Part of a small language model's weights.
Size: 10 layers, vocabulary 2088.
Training: 157M tokens, 9565 steps.
Each number is 500 + 50 x the weight over its row's rms, rounded and kept within 0 to 999. Layers, rows and columns count from 0. Numbers have three digits each. The size before them is the row's rms in percent of the matrix's.

# layer 7 MLP down (transposed), 512x128, rms 0.118, rows 129-183, columns 0-127
098:511531495501511442455474568445503491466499472514405614512423517557529500459542423601480392453482451451536594539539439620407428459510531440460475467531509528545522494485470602522509477427467463546498463504493427525582470465534538513517433575527508568460482453547422573572501513518653497545556544475480466408480436473484585496516447591472470469493498520475491535521540434557452464559433
102:466492418493437530452459473469428494431545558449572492540547448526446487579481488463549470391476590508401542408545504539535525534517574501606499406503603519542446553588484587557427483501496512487497474507559462527482498499476535514466540450491531449502410519499485404528455545648479439494440545446444509518465470580472486514597449436504476533411552514489540514542468504512386526529564
103:512488422545496523584523579515469543469506556507533460502420527484485528445446532515527442538490433473486459514604459510463475391433531538493505557444456551489583570515419432526560447530560471488445457474424553339553540483532427572455477416478376524509528591444567515440543482516414510567536550420563501525546489525568504557490510539500534591472490424427528549484542492477423491525480
102:499448499579544474523537439542586524508587527610539495494474513421514376502501435459554483483417522504519455514613521472464557542545525484590501496624490412493473433409528498490435422449452528541597534463484530551555509487454464588479523494546490419435540407546487485450469514573431601483533517487521378486495614529507436484578531511472479437529461532519533432486482504456510480475498
102:498521491499490564450497476514550513531520504492479512541477447546377595442471528490509553520469460512407424409651615469541539462525583533459530504504559503581444435505562497484479465570525567507479525489536458474622471514504516428498542492427444462546459516471539538480513507460526460525467602513473449488439567452552462392540472522395533491454436481474566506517441522589359564526502
108:420546508527495527552508503565451519510475551462489586522490504378522494508556443473493519458537598486517515432505407534535540465520492463582560566584499414543489557549465540544537574525416537543456554519579543554501445477459475427435465495564441449541503495559506534461487440545472440418504538569492531477541473439528484508438490429437445480464468521555355538519478436507598379601560
106:411557504434504529452497523616418447454475498531481489489527491504444544405483489422521429534537499482495423622573508387537561504508593501442573465558437534421504558495578497490481462478591582506475513472513490490481507423553454507550581531455488470445507527485500506480585576527482502416471450483558501466444489381501547487498552560595526501458418527501497607482415439583460513549475
101:532467463566484461533455570459512528585517525489607510529463489451450469512538567464571465497463556537519514548489584530526419423506557497547471450554469618455490488582535541472462400502471435520499509445485531492568473533426591461591536416524580456483487419442469507433432506486541501435593492538525491397484536539413595524542574465493597445501472537499537516411424440450429462478522
102:553378547483550517548459491397446493444449585501470553523433447603433460497481491357450555510471609563475379510545567459493480578453487434562509525442448544553475456477536457485507513507493508537501533592477494509507488514559440515438520613474516553475459416561543536526419462506558606450547495484559479423521458537468538528561473511445478499521518442491509545581505493447430576500500
110:476495465520519496529529598510513555537473477421539513572427501585442544459553487378449466511402576547444457471554447382449497464466485522449525568424486465516548443468523608385504475535486534414448474497547438575541479492466496538511538525505532532557477469441540601500511469445502474600497491444438494419455489498587479599532525530429558538527537459510574471467538538558447421523586
102:569502527564497451542419447452563556426456548502425470500515497463510485480513524425535477487498571513530524465601476479488533535460446404445488446388502517434496539554551385527563471490456427506486539504493506389498597401578486505518491421546498512477435591488532508509507553472498644484587524608430463435513482506454521453460453502506443518560549568450503503499568505561528563524607
089:474542447417492473501510482475563517477483439490470521428491500560566502393507525518482474490484487543486535442643501496485500405454556531439620521501506490477448456541472379481475520467483526530607467470472534509606496471508498471549514499559463373550535501425560485567533596507493552528468569567477493483435492541507513531477515564519589470523472471512487553503535495546284427465559
100:434371523537526531595534543488547564530516476496440516523496552479385547512531432411488489448500534473516425447446495597539490517483425450562456566558434536489495538445550556503529510451506526461578494450561583511430526498492474541491516444499564539559515479436437584420448406463557579482548502502602485517501583499512467461555467403559477463550552564476479574506441421472528507437402
108:516553449502540512462465354564516570522551414442391574493495535550535410470464496481431508467469443552389441500529564591472456460509493563461553507412482543452481511581547437490558539559440495471475486520495517449422531473483530544508466481547466472509459495563560486490599571558491576484529470527433533464488563412521509537427510468530581482562463432513437543531417513593579486560566
096:420476464539552460493517489526597506587516552465450465503521603504468518475436438555624419570564442503506546506434559480436544482537464499470419468525507418480436538449478499446522550518429513474390489542428470524585535556516564497440556501508427521436515565446572500574482532573476474516410421514572541438471474493490470505569539483520428472536591555452376541452472485568531508560525
107:452547555464608447503453489520450387573530552596487606438514530421525550548518456421467508490505500450506542576495474465609501600509451438555569488570561522524450514546565433509548499542427500472514550480515464465528492430483437522505498440443558457534545397436464490472550551499534568510515472424568581513488466561469557481471529491435336524502530511414498487453438494512556455477526
117:499423567508588419439565464514571579583428483402432468562485485428412493491584380462469506550541552503550461525541558536536521551422526596518581532491502512506503548537540557425514590482447508401491511516528502536493517438478529475516507530579457476518530515554498565490488477521482551458503416476407475513550473499387465474531395446517538523554380528545503500476460397495549471542525
100:429525563479483435481531516644481489461477429429568463392589446552563490459530516574478490528457459531392487495593502498351492510484417454435487505418483471569536478486467532491512495519506498475539513431468525468543490497547515466541475492490501540499397598459568504599471512411489595504555514556500558499446503449450545510484493512487590543535528487566484510566618489522401421511526
095:516646485444505359430489527552474472514558460476567617394452487500606549502479587498566480522521498513463496474476484565411452478440473432542476421496448464386545501431502544485514474527515563485510528469468476538513521433400486490519464453535485523449477591466479500476528525430484490391537478529540523575463589480521568538506539552522479529477473552612529454564448461547564546573509
097:549454608403549531473585482460460364506417548504459488485490487605460555623516415554529516462525538433536532523470551479435521531543542553448554516540425503538487524536519577510468431484497565478519510474416487424501372463510482570482531533602538481547522457507516463509548481475602474561383420571405459493529454570533444511557486479434517491500495449511454502471494490448561489498535
087:473592497531579524483460506580498494547459428555485432534427529470431470484450484473519440482439464513459498450550462484499509460427528480539471511461569562593467502571570519565487532471536498418585549483613507578528453497488575539510492482438570482540413491504514545398494472419546526441547498550566514544459507598489555533416539483490400572545477499519499510437468492483304445459479
091:318456609481495537484541490538453454617491432438493513442533496423462531482569500443463523433575513542469535501535473468469476534522479537429481466449447406485501484531563479589423519573530558466506483488535565544516371503496547493527636439578503543526535511460471508587462549444472483563548522486555477458535521421432489520584499538552475497480423459504555501523487531586510509527410
091:536511529464577561488406458502453554535513450531576508416482497467539497529533524569517456547519565461525427542565535472504531436515497438566434523625513468568532427459520451508483532493506450479497404453497625512472569453582464537560470431510487503512662459485430542440411459536421538467529484528419520490603477567465439519426485490392539428465504461512483488587535487533512456537513
094:596554538489479563543462498517575523584461498465398498548613505493487504504511450439424412522483408431439425460406436450440595515504519459524521540535599532425475477505523521528464500514456583500408577546415466570531465612497506538483523555459451487446491477521526477471500456539499483507487417630506520503456516509413431568514510510444504495460481536554482523553492470441639536520462
086:490493398536547505391427526525584441500502459513471539511477462550441527498470427490485488545548425503452523479457555524485429469512568505535439515416460543448456442419444489497512529574464540390476513444510494465446601533483610538597402448527464500540559404556581471487484497513546486459489425481527502532558507588483503473543551601522492512449539648481526508525588413503472505573463
100:504541507535476371572534482510622536411459459486419442511565499401516549410489553559524532502491543526568475473635484508545477553507565492519483480484576462500483487500505486494543499490527586513478531499464439446447500461481597491518473435526469346524433554538552434433506466527428549497558483516497404443421543460437565551475484523598495529575493514558397492513499515440561450453523
089:432489470529414433511577539439471516554577418506426479535583500426500459563546548608514490411503482524476542482330460599441538533486498485530491457516505452451557503465488514548506455527491540465546509508470426504522587490575550521547494519498586578539557401446487481547508470464485532508516487432504542437535553506494609496594459514480496462531436551519490467558504383474415495458385
087:496426472443490488544468484564496498560472483476510594440497483513469423507509569514603501484462401426474484506530559593488515539507494450466517458562533389534488472605572458393486529437481598503500488443551435475518547409565435509420516490466512562543546576532457491497503461448435544594554476434401513404436482526469528427509500539553505565603480485486588541536554495583493463561528
094:484469482510451479631493482533473481550354517576512488467433515521463454620552556518482512509441506545547427553443409471485519493437488509518489437538515534461487462492502614485497529457535583500579487530468495446526521370448505533565466492398601433390439484603486542554545494541558565450492512575433524495430596465491520433467538520498481504514441489498445482546561537444560508536532
096:494427492502500512442500553495539512518479520407497601555495539577555455476402595593535499465537529443552525480522454432418575520507467505449605403490529472403532464512466539562553516491516501448482522464432464451539576484500508490482582388447512458457537504527508478465475528597521439561540413515550458503553574471485392528577547528466531565419483489475467502436409532471637466500523
101:520448469547607559445465501547552509517503476631414491448492492544585567522459432563534551518490440598547527521392456518482551440476510596509508504508456423551396489498475596487538492527563543510521536488578467466485469437510475526558466445520523575496556477457466454471490461537459470510555585475443459442461488386552521470406437501486534544479388560444482385530481445467515450508562
114:535509472446545517592435511477465482462459577547553421511457538472480489434571549440451548431423545487537531475591533440502438554463430459422535510399518485524547558563547642474516468513472542477603443512534497518565480505531495532540553523457531397533512560496537518473571606588539518468547405450585474518456438443480485483426542549479478549563493466426488493430466445423521466422507
097:454488533529608484476426507454443580458514557465502449501502521440562533484450547496575515429554533548468452487686557490521440481513495494452480441513397484529498432532497458443589540455593436444474530631529555475418447569441497436453464469547556446491487523588558516564485508427485530451424555533473473603515546490501527512502524479528521504392536505441477432523482478420489517529546
094:539538497567498551479452530472504518543547526482582461445486473508503508446489541409505426504522428581485509578439484537432564597532546474546581562456506454484401561542497516551508390535416596472448515476491476459433485566544526479429529458419486518494392534467387528568556442543469550559475490464575557448525442482512401546501470474445499432585480487479510485547578469593580423474510
101:407579474488555500458457516460492453415519572607550558490532492517484523555536528474431489477434465440488425633505535549446515605615446477458536604476554531507447535534456556452505462393435543447549423507534511526483535500536548458520490599424525560509506451501460556513509429479489431557473500482493528426568431448478498484431514518403508602523505454479521593465441565500449454490523
105:559552417412551500500544507468528506554535445414485530557443512477515436533602552468549432448496516451464480460531568453451518520447475514535546498432460495456507464549558463503602587514445417572531354581569523513451492557510523489501512432478548434578496455555494499482550512477433483417452543483508402552474524478468556477471514508447648598494475507517452523433432559573533432483535
098:459431525529484486528477510479481514487475506534542485436481458534529437414545528531545503590486616482491446454553521537485448592480423390612503602449481537529522517529456565506424558450535322546488517554498553536501475459448532501452474586530497485475422469527534465572475429473458474484480413521496457466582469414492483568532519459548472482451508514495635545516452506491611536586532
093:475537505453491506459482459517519535402437513535463541420530550571499490496574435536584515531564549496412519438576541541543528522487496458545525612430549571504541475565514460538418484512455438413478486450556491582494453432401511498489429543455552420397442518490418514538556475458436584455476431502527606533518518496533455466497556490498436487350549570556536524527528466490489578539464
094:493461544534529407529551432474472526500491563576549509427452514483422533534563485473527445461427487535489519430533500513508444462393562483405522490522479501541506560470456548394543480411505597526527537565546554448491529561476495395510460535493587504557492467442503530529404447433618516512535468425485422515478489470415437457544453505521555413621539537597525503444543575570493469527507
106:541584487548566559480582482546529496538559506454436502482479522446555532480550560519528495505495489454554462475365499499606559456423491467495523562397544507491402463501470572511496525418386373596506477490446490462462456534489546512527474580416521512496433494369515534462484492448479548507496472534454488449428560545641453458507580445530541495532528495532448515515534410568515480451490
089:571545411507523411487466510530426490416509562575482460533431499551497447582604451454504504570548465443524465516391541532477542472506445576548523450512450473525489573472488508500465431580464507380529598551592510516459561493439584453574452454516601461439486458477565514511485569523522435524437529561460567520517547487497389487581522533445499475425512530422519397488520485533535515498507
110:412450485488566569435513459491533525489497569541476437469557583521528508405488498446539415465516483513546525444504561573534514530532476474491478547386536431540517468444533470557451469569580461483497512615518551593465575499413509454561573452444623486524509532483381508569458536526483461477549513366496535459539419509400485487449464549485483567490510458499506527549427474507588468480429
102:503568501461512531466525454601540504529598543403386543576459467542449491476500509506470529527508495534395468483522453560539485504511432472563532440516579400561519496445517475458399495517434462476443520557541569492465514498370542412482512562486576516551458512511441487507614408517489604506491458545521453442549500559486618444454546482475515424436497527542521550555570572447521449510512
095:511484456548435491426598486418464579568515500543450529448534490524525434488543410538428581444499536434505505486478521549582562448423547570513535496448455513493653453534508490510474498491508571547521440490425465441431503558535460542483525568459567526485515547537372543585483397433545523500426537474530481389457444523546567547495516457485473480561469438504437570577475546530493435530474
108:445441640547448471525377463543556441449528537460500468527495531418490451472525469510459432458460469473519440474467450491551505465388481471446582508529496509502510482444528551505437498541523500530579549438460528489568432453464473499511523533515396462445410514554583575496572598562517513536483494527475500537540561446555514461449502490578495517620538547429577465563556436482640469548498
106:487556495467527549515476454471564395352537440543545547523477492482533465477495498443477482547420406570451626591485535462475461439517589476507622590491524438556469509506543490517530497458545457469497559472603455483429513492484508489515537437471558472411474538464435541491516590530489534495445467597394504542586424513449438478463592524497517515419435494512550519477492482499554467518579
087:521592534423503573489573497470500503467484473541476513497423578501428546547510502468505525486569460504594480505555441498453504472490478441525508613449522439383567515557570530486442459424489490518440547551528558433521560507553497554492463458591473479482496513485555528552559541457487489458503464521512397506464489536510487422535458458622355561414501593396487527397488415556543476554492
089:490481533478502500465471562506504564509456489548516505471454502551535507426472517431476453429446481552516479480774579426413450522453522513457490522428490437497451452608533484509594508463523466456498449418533538512576478494568513468494544543488462531547466489467452494487440479493543426576565578533497522565429596496550505459502559514552492429521503514488462554401484465527430540522463
086:540403493480404498502468465489494579415501519395517562422512490619423498555507508559484604479460569526470494544419476627498565530526477453532529490566606467474545537458537439465532460499483521517446481517462522521543526545437548522474430499603543613463531502512527451512515485517445558546415500477518411417411519495463519485566487425444454443391482506545556501535495415556516539464519
083:418430527555510540598534448485507478493427505531493543452430541511498495455451545428463540496440536515491563596548430487504554445449467500523518501450548535488441464677426542516501472519497476441468521514593572479413499579513390573468452443396517442605399544509492487570534536467572469452571508490478480556520412462512495509484586539502523480508497481485525543452514575500412410517513
105:599480460513504465439456522568467465502538455484546535557502518542435464601585467565457530536543471453488486428329449508509513538580485507528489477559508526530577457451510563498488445483494469462495540503573565488496513539473525503540550410518490529509460455472484550493442406503599507542471443480574413529454511441505566426466396573548466443566488514611442540453483434529537466546358
096:525514465516531444396496504495623493439473468510509579519546509397465495452504542536564515440428495410495403501475544422523576485522530493583483437457525500459485553493498524549582514557487433451536490515454469431503440557548507582570447528395457477386483573526520458506512557603491449534463485441489488507506599472468526486465518510473475456579533496556566481468432412516506548592645
111:534527510514493476431444501519554545433459585527549499502440596508448543522497505652490523557482496459528531508415483508479486480504488494470549471448462591502473491450539511491399404455538437492455484490456394600537519569536505529504527431489517495435407456500507526437465518496433578503626451457483520535532459537480614450554485524557530416449463457566469567507597475542519393573409
091:528436405535502571485423577474514433505474490504465472457513461522412553559549505501536513552612487472475593558506515453557506534553553463481519559439577406521524523557449520533414537567592530423520518498472447516624500419461520531445511467419506427495534496456603445400471479490415466517554485438574571417545481410511474480496456506593461489509584504480563539509504506483466480452419
107:546442486494516473437570494564523520434582528476443487493533430652422467476562612485579544529583562452438463426530516542498445507529454505523526638553455523484482538542531544460494475474477448378550450476479517468575451465484540416502585558523409545472491523488545465538525528511502452501511528419552443458533414483540441516578535462485479421522494506518398491369493528522507556505505
# layer 7 MLP up, 512x128, rms 0.123, rows 130-183, columns 0-127
110:464534458481488509501417555431494541475507412532498575465485567450521514501594490422456501604410546533470504533505465406528528516464464494418497469540519496546487481412496563562487524482421513607487503510496485500525456449590455447572456594457525533484530513555487533620534496379432417508477467442512390509520500439549444569383490541533517460572571478502467455565438542585531499434493
097:463534506522528451528495492403475433455577582447532552586537507511544434500567478539483589380443510503464404436438548445521496469496474478413564527509464506583379495408443595502465422525477466493452549472459396474492525509431611526451566520543503519547522559614538508535447542443521507508419564525495518493417537451527511513489527554501485481505593469502604519555439493548541471503488
102:474589479471484515503477488380429423518428484475473480481512509538431601554583586551455533592454466453483525496458450427591479462510506514455476468395593551517563544565561520536552484576587565480518538424500447509569468543557495582515458606503534468516427499520511447461579456518461439431553458548561563607488438556487517517494494596466500537496539474553517504552512463549476581470477
101:524483486450471513484532423540510465408496460505478500529470559376599441565435446477628480415457521546443409513500490442497521411483365550501462471404481546447539528493476501524485552499537484564557532518527397449497471411535452482546557560534566466495546544491479467526460536469512575482466488556498548476535425603537524456530562489524540537558578567558460388434464467512515563454551
107:519554518358485491456500448484415420385421508526548534542425587591498472432460496475435497521557457517456513583432439451489510547492517435463487426466571463531474549559520516573469591435549510535562535501504494444498552515495418552487514577466509511534474491543546592564521621425424478495553463474476557473509513547456439540443602480552410444511458441533538565462493487567495466484480
103:476451488523403451458506473441457507427444504462512563474401441486516472471470380503557483546457470454519603457500534471453504563470457514447529468434572516465453429442473571562522554491524556594544480438517505500494511447427456516539488459448535508585496546444511522553575588500556392488532592521565459464516491524451560539532482414586537377504459502622479497517537509516600441536566
109:552462520507541510535497595440532534514614452528550516457511554491503528499501492475534602503489500466519470471479490490503451538436462360557532481476548500506463521456499491424512482486450498522602518587433461455541545609446523450471514532579502535465480449585436604503607524440516452410436586546502371570459553493510417473436519450419470456543463481446560443484532549559573554434502
104:488515465569487480436433549516512444536568460520451455500416480548545378508427512439572532477533459496517516415454468559536491536520511591335530467529535556438605516616470561531471595492463406487555480461430443555531544464587521492459480463480473547524500555454538427511514409499362487534571447548582516511564505501499532516475525518537456488540563502524476508447489445506502530413499
107:474503470516496402470488500414550491488535566501513599527493359496474418447453606483545460468415434445561416518508527552488524533461522567544449423445583482481456550563510524493479580510427435594582497465444509537497433534501402543537499592449525542540535570452560539459490619549523514473548452552473571515505441468428547448466481470463523445576512504592432509536482476479520453473484
100:520436535513443459479582518529524491502476515454551487443445460393498504526459490510579567547629521498520400523479519457542601502601464554515607482493564472510396423472522601589485506463462523423578419465380485508481488475474602424520494545495476535415560531529502528495544504562476431513487480537473513547551515547486439452630511496496461475479538420504467553503462383474502511520483
094:553474516533539495538508584571474479513575598399481438554489500565530560488420601510598427480515547415533511459480557393468444500564577540427408369450517465502480469527529520580544507517483465520488455470497504458473508534502486567587471422461475571486446546427540533472469472515493371505586521550525467406494517435566468517542539533544507523515579496544511482422434466486534583511490
102:569568445470508491538600517521426425562503549597536520580496450466441472452461505419573480515572414522518500568488471514508407454460395571566481464559460501531456447461493552541436597417559465499607456478520483484532447591541506446464434484483504535479511519429480545487593526512436430487454493472510390572483470484548477514419479496490572508507561394451481478494562472407494490489563
108:494542440554473493457535594530465501552482414515491605431522565473477511496476386463479463530508478393509494484404538521511535497601480541482442511572455496477520448496372567481499479462539410543558513483568452533494582569451473441443473516526522493448517518622463528493542495510430416507490491506579547535596455424604408454562493523470521446539553566558597561534557473532501528511457
093:523527470456457530470467429512404561486464545517572539490477511410468607554550497508464563457465537516525428476509486471467556441504509516539565472518495591572486456551546449598485541491469580556512518451478477502511429460404400543485558574518480486511482463569465527428436529367512528540492478595528405460563458504526494462511551491442594497515560462551505434566606422393537565463455
105:547486464513535575576598489499530519488492615452535491488531474453554417464502416476450537538524439471563526504493449523482431561545552508460592481459462530591510468418433464590455605533501386537541479513545435540449551507431513531461514513479509530429503510431584446435578455499508429457486477588596475467603530439493589432475475483481481523550498455480474413582508445401464489500518
107:419472470502437571538430395466445396548394478535474538462541511527464513571472498468505481502550563505478508558435494388435541474535583525531456438472432495483423385459398490528508514500503439535469522498511490433493530525528555444491512441569455547505557530544559481443563489563551516491530570542581545486515468517517611532454588556502500529426566554512497404491572530583579600502504
098:475510494434435476546529441537498432579461503459420500522526416404507448597523427453542513532525530535624487409514433480606480481484500550616519513445602532474462538433489485459497437513525537459546502440468438439444456500478579438447448429465434529498548565546458425488518523596474494462522516597544492500445431533478505590538594498497543548543487509445544497522443474447490575572568
094:478493567555487545594568356410500504578522480551462445548419517597439562479517526489478565547493499401475528530500503361566534529439484590449480468465494505570470514588541443451503506472481543577536473470512407466445513550485556545522461484466539461559508430563557499513479500491434530474484555524508517480403414435482447432529520474524516486544476521501412524444637470449513498419525
100:416384440584449507433525513541515528483546505497502550549549512433481487488483486515439588557534506480545514547466446533526388465541482496436496433494492475570529407468557573538443449569598379447526499532527545425455447437498420565445458591574479424505473472564543526495509506474512505475468475473583560469573534441472523493483463585589473482508426539484504638531542448471542575490495
089:503523360491454455528506523564506487452471600469553483521509531438520463541448573542563502472593484481453587548488476453539502468583480459517478483579516521508444451437541488482585519535432505511451547436419508381450527450507521436502425457577482457471664516454387535458554530529467494535443487588470510589535439444522519501528512532537520455437591503468503587525569560502541439531539
095:594439518470438486458526543506533543466520566580508427538575473471497450604464464577549451613493431456522493449531491619543450442515532437439545509515578494443467481459448524456590577492477418607463509487511504525445469483536395447472475466478462376489422461475494569565634516481472509490444520509543508563507459525525484555475512535435498480530503501532406510531513515421454472541600
095:542453501515471542560535563546448511510470547567552497583429523577584518515539480419554521507517376478500429539489435466467475503405410612511388518439559578510523523531476477560536495501518518484469530514494450456583492494560565481440464476476482571540469531488538470539562554539593496402373585505602537584458486467571508533565542453506497461515479489468502540443400537458441453487547
098:481468433513465579406550469568496522527633544559406566556579531528642497506502535487537564490415492418491541475493508520556507511518510580482560537437550371580531465518520450507475518481586434503433511499485493519394416610464464525492488562544493461504474504556471529515419465476500561477488484510434500521531538541511461348494467563461427459575497504541490437489480518528486464467424
087:554544583510438419491515467444498503487656514449510515522446574430568454508552575516529554515407474502510530459460523495535507535386425539509521509552573532548543429560506484398523565496516424556529496543499510567570546494550455493500464571451464440553489598489461502550432601472507599527516477475502488464512480408528459458462526390515530531458474415508470440491418517503441426397509
109:519433548559486542417516571556575587509407447485464568489525438474510483451428491465584465516486481463470514498489530412533497476543431630473487420486527494509500500486525467558534488471516487460508501452472508367498459537655431460495475530609439533517492542514509630454510438515527445436467463575491557557541455456558494471556519556590495481537518527558479426445552441398569504540511
102:475529506573476417552473586550474631522564505577397506589505400457487512512524537556500509465458479485572576564481493535410442464444456483504489439489505479501490461455416455596552533518473487526501612474572457528540592565541486558463545407545542511465598455524537515458563466422394457475508508440526425448541531326485500522520516500536476465517494505483501427486495499533486464498511
095:441526483586523453536453469524430523478529442502487478450449354431508493617419389537458519505511538496518509422436513449523429433444487466500606505537483533502506487473550508495490492505423524522411509499410504505402560587441467617465473462514519459431447514532618560461492470482436423450498543495618468525436550506569526487478479546456507461459580495535428518569443540519524535549478
093:455485477560465454479415618427542565526535530458503542441502524579589458536490434492493602512429505445511466495530444491556468544459432551410556485452510499603518522591539433453460449440486513519480511471528456565447548558524503392455501564511526389410504510464589499534472398504429507527588527513512488515554471513547556436455555469504592494504571474580466534515569478501542565589469
097:480511444436526470450469529428513502451568502546436425503564543463552568473545443385549522580464508560480538476461537522601505545558551581528403531443517513568547561560521569477497506531532493573505485529443448547522423533496477519492420560596498599434504505516529487533638571380494481490455535562456544449438488530578518504419523542462518546487459415485466600537503447547460545494492
103:567543459502436576461530475551476511514517517486457445532514544601483532563438493400499553595509478488459475515522478540457545543392416420525511454451504467469507462542494429521470518470424497501564472504537438580473533528492503551556500561566443407489540516552516457562595604490462502475461529558473488517638453510442376491489521489483490491514485488431435463503456561373505658465512
103:528492503469468524474617475468494478525487453432459506540436472414520550515433627475544407528508488443509450480458521406448509491495466525488498421432469512467448496443398554503514562526604461630451522552515511515554511517552449530498458513434505547463503527484447492601427541535413473431513472458473567496416453546527558509526528497508547532600596525645500548443537504585501491587486
112:550441511488477524578551449493490479581534542448586450563577493581523492498480505562577518595478436418551469443504459455518509483453488449548612486458468429523380486521532500498548540551468465467503529520548464513371596457572542495475481433447502519540547532547489514457508537527518492390472461565502468603542467506376563447581526474402557520521399400488503509501495506474508441480557
094:499633476514453470564486544553484451529401443560508516511585472435464428562535542606586626541529492534539434478518464544563512428421503405454588458522435467581509442551432485523396497556564503523513472480504469531458460529473444526539570505527489455484501465409525467431495498537452408390444536556477472508516519450511531548550519476476557499462455457535512526493413523530585559568497
099:543454455432515493502475532494532584589525508403432437497494496471476420500573547434547500512531487534469545451481448473475510480433490511503509418461509424536569449550439488507416507573506463675508485506460452534486437599569432511514548444497464531510443548511547485484542562519491489447538489633468536552524494553516569548579498457533503485406411502572465369487524403502552526585496
111:469575493435439535415462461452494578473490613576541463521598453447573541566431460466455527654438586520515508543443418519532512552451569546445573458454532441442462473509476514470437520550441532555536484559560519438502471447545519440494466439490469496458466490455526479485594541526497451490557445537546419503589486558471485480511528574360570534537563532475523540485472434528473489494471
096:488489529584445512518501511474418488540552484479547497481490567521563521508374540470661505430546497527490474487427552511487529501475549494494537475481600520475536528547457444428541433472516445486565472507636444481475546557544516475436586450498490578507520587535484545376534487534526493452526528489534466547432461487574527412505504518445460434492614475530367579412477424535489517468472
095:483483455491504552484581610487378412513401468570576483508504485549504563478539457532507480486475510445530491506519433537532577432514508537451472486501545445561448547476443552580510534514532611556554452522491458381475465554495462448509442530519463508542475476513623446554444463569485481451535507467544431562468474393578476566528486348568497520588467484487488518509509481463534386462511
093:535526560487476516487430521580576501512569421489449552505556529470603551538424594502584486391536525510487517519508535508522526527559508511484442450542585461477496480502579512414524473553407412503482528445435433454484495518452506537498459434490510576475566473471516470429481551564422418435536586605518484518456547445478592430498547378425490493499464421497470426507519420504531555569546
115:525426445474502477369553518535408494558402495466563485477585563479536534556504503515520644466518557465499502488474394520501569437508399489463534475475486443516448362538485544424572514507481524581541527450413470440496529510505502552510554428495465514464481502528475581505465478375639507494470544516483512501552542435469530516494531534453470573515464437451549480556554434512518446418480
092:458504523539507573499483484392523542591497512435436448441629404432459458439460504517512563444502518482522481495496532473586396526539578518399493510510613422583460483548478535470493604452463402491445488426456527553502515464510362512552459501513432585532526545487477501465551455499502490454551509499492487508583535477599527490416492584473517492519517500577558560518461486580495574505489
104:554488494438524523657579417518417537586500497520630531576585488495478424503474493540401576421528518557469503528427463414509468509511543450442593493530539502472411469551567483458462551423522609489466464471427467553407529446444459531498479391452500540541488487491554495499532448487493484522498501548472504462625453585422492555458523528527466473533519509495517464547547448521526481475468
104:532517507495460438512397547534475580529400498580621528490505523425536519500478481530368554582509459520518457530461513458501469502542528502385440503550521497460511473425469462540495475579467530471504570503484491539546520482523472517513547598495423471353576481529504558559470649517570427486440453481531497544546445517500477526482458534516520452504550399466370424588486514547499499480490
101:448537469502550520556402538369503581538541491549494516580490380485512413538489544449461505529462444587587550479475494562629442395481504520503511530354595456519464428489570494510457533494499463525461489527508506483438418481471542481548507558522496501457545529503545542518492443530500499411496514551581485520510528435487484423481572517483633530550407539541476455526592489535482548487466
102:476573452468524577582434523608539596650560491550587467536521415476487442573446573524509530531434503526571486550511446468499442462561446503546587406526526438487544520540493484570412555510495588493503580514550471447518507529496486392480509489525434450531487463491556516481461525451439502466515480519502501502558496425564418433421555466474594500440485491436497451439547512417517469440520
103:471430417552522471477478454443517439560499509527459583481511470565592524501473545561460501445488559495510576614476463435510542476550496476441549480518519508571530548459432488525454518523385428476464518565502470421565493577569484499357488503544439546538524511541515504495469536454505486419519496474461555491462530445477505415522516433463597545482551539523470375531610507497552658551546
088:561438448416495455431537552414502620535448546515526503514478436475573483533564409576508468528431495530536584502514448520515406467562495515455470480481491557515445393528501462432580553522370474504429521469456479542578553477496526505450522538486440462536526429427458458501542539475496492455524459463589643495484464440478493533415526500525599452513470449569513414592438510513479479523460
097:598529475540505464497474500564502521547526494431596551496517480530570512441467439450378535510585419573478415444472509530418562399558547476540433413460525455456501500463482522469600526535524488481497506430516482498434510481564575496408603488467458419424613549473505531484531480554574586500597474485500457476489462505476517529520515512403516569475468417485504536582461442489602510520512
092:588568562581541461482503459525499443534513474524481554501480498532447558551541558371481461487516434410584448492469556527564513535466511467539426552512426512526488484522506499502497544563455422423527534405566421471474521486515384583537497531451457419414455486580477487485565568509499407439607487521563513499478407441435488392404527449564524434503473471477487523557557478487500534508553
087:545610461533447496472541537647486519503577518394575549576473514492505528523500527544490510440565432577494498557451495549562459504484406412395459498529506515529498512410521469470550462524532558552442466470343463522563430469529535429477553530599548545486556452525490504498494508382405490498474489523444567498475543453473512512448495499473533472457422407483413515462513528547546556522519
106:510471429518494514449461526502533661558551503631540478532552465514451489411468522501505533531443485492525564556498489406416474445500486412531467499590510451479405452474424560515448663504522437459496520428500493572474531510558553519536436509583524521421424465440595541460562511514458484502466528509504422526587467497435548499470532587487480497529505508474491447427582501531532419532502
103:527552410533488523633473434473548450634472472445392395477534440499518486596512477423404570457560501447502470576482524457558513564461461469464471483429579449575576475462539487476560462557503455543581525500572402515608461531478519535450572467515481462526616500482537582442509493489540490487464538485526498575505548490561517460448476449488564563479540503507464550435537465460513518480507
104:451478564484552492518516416523437453485527508593495533559525480413468525476465511533473458629528485425506498619484489456491496522593513410456593468616558372494491463467414557553514583463536467476445435491496472507450444478538490487468546543544466553507555502489440526515542459480448520471409628553579522550447544440477507472481615558428496485574530582468471534469493545494474512456558
096:495444515523433540527491567470491531448608484431423425534544461528547455509477487530485413536425571530460516486482549589475506423369451579484467480460477532474573536339513509481533523483431463488565558546592486498537467596568459430418530505512506562474587473474408507609486530457465521508403512465471475465495474572519514489504556427449558495526492483479474457626527465522470494511555
101:398482517531443562534396477596426507566442477535458450563566513504537446528497520492575595435415509401548464406522504496472501539479556564505509440463522440484488423511509531442500462504453495479508471478480458475496493452462456424386503528490455529577532474400524545537533497477393462522472539487603556508485478472613499385555512583505469522474550546544494478528456459429582444512608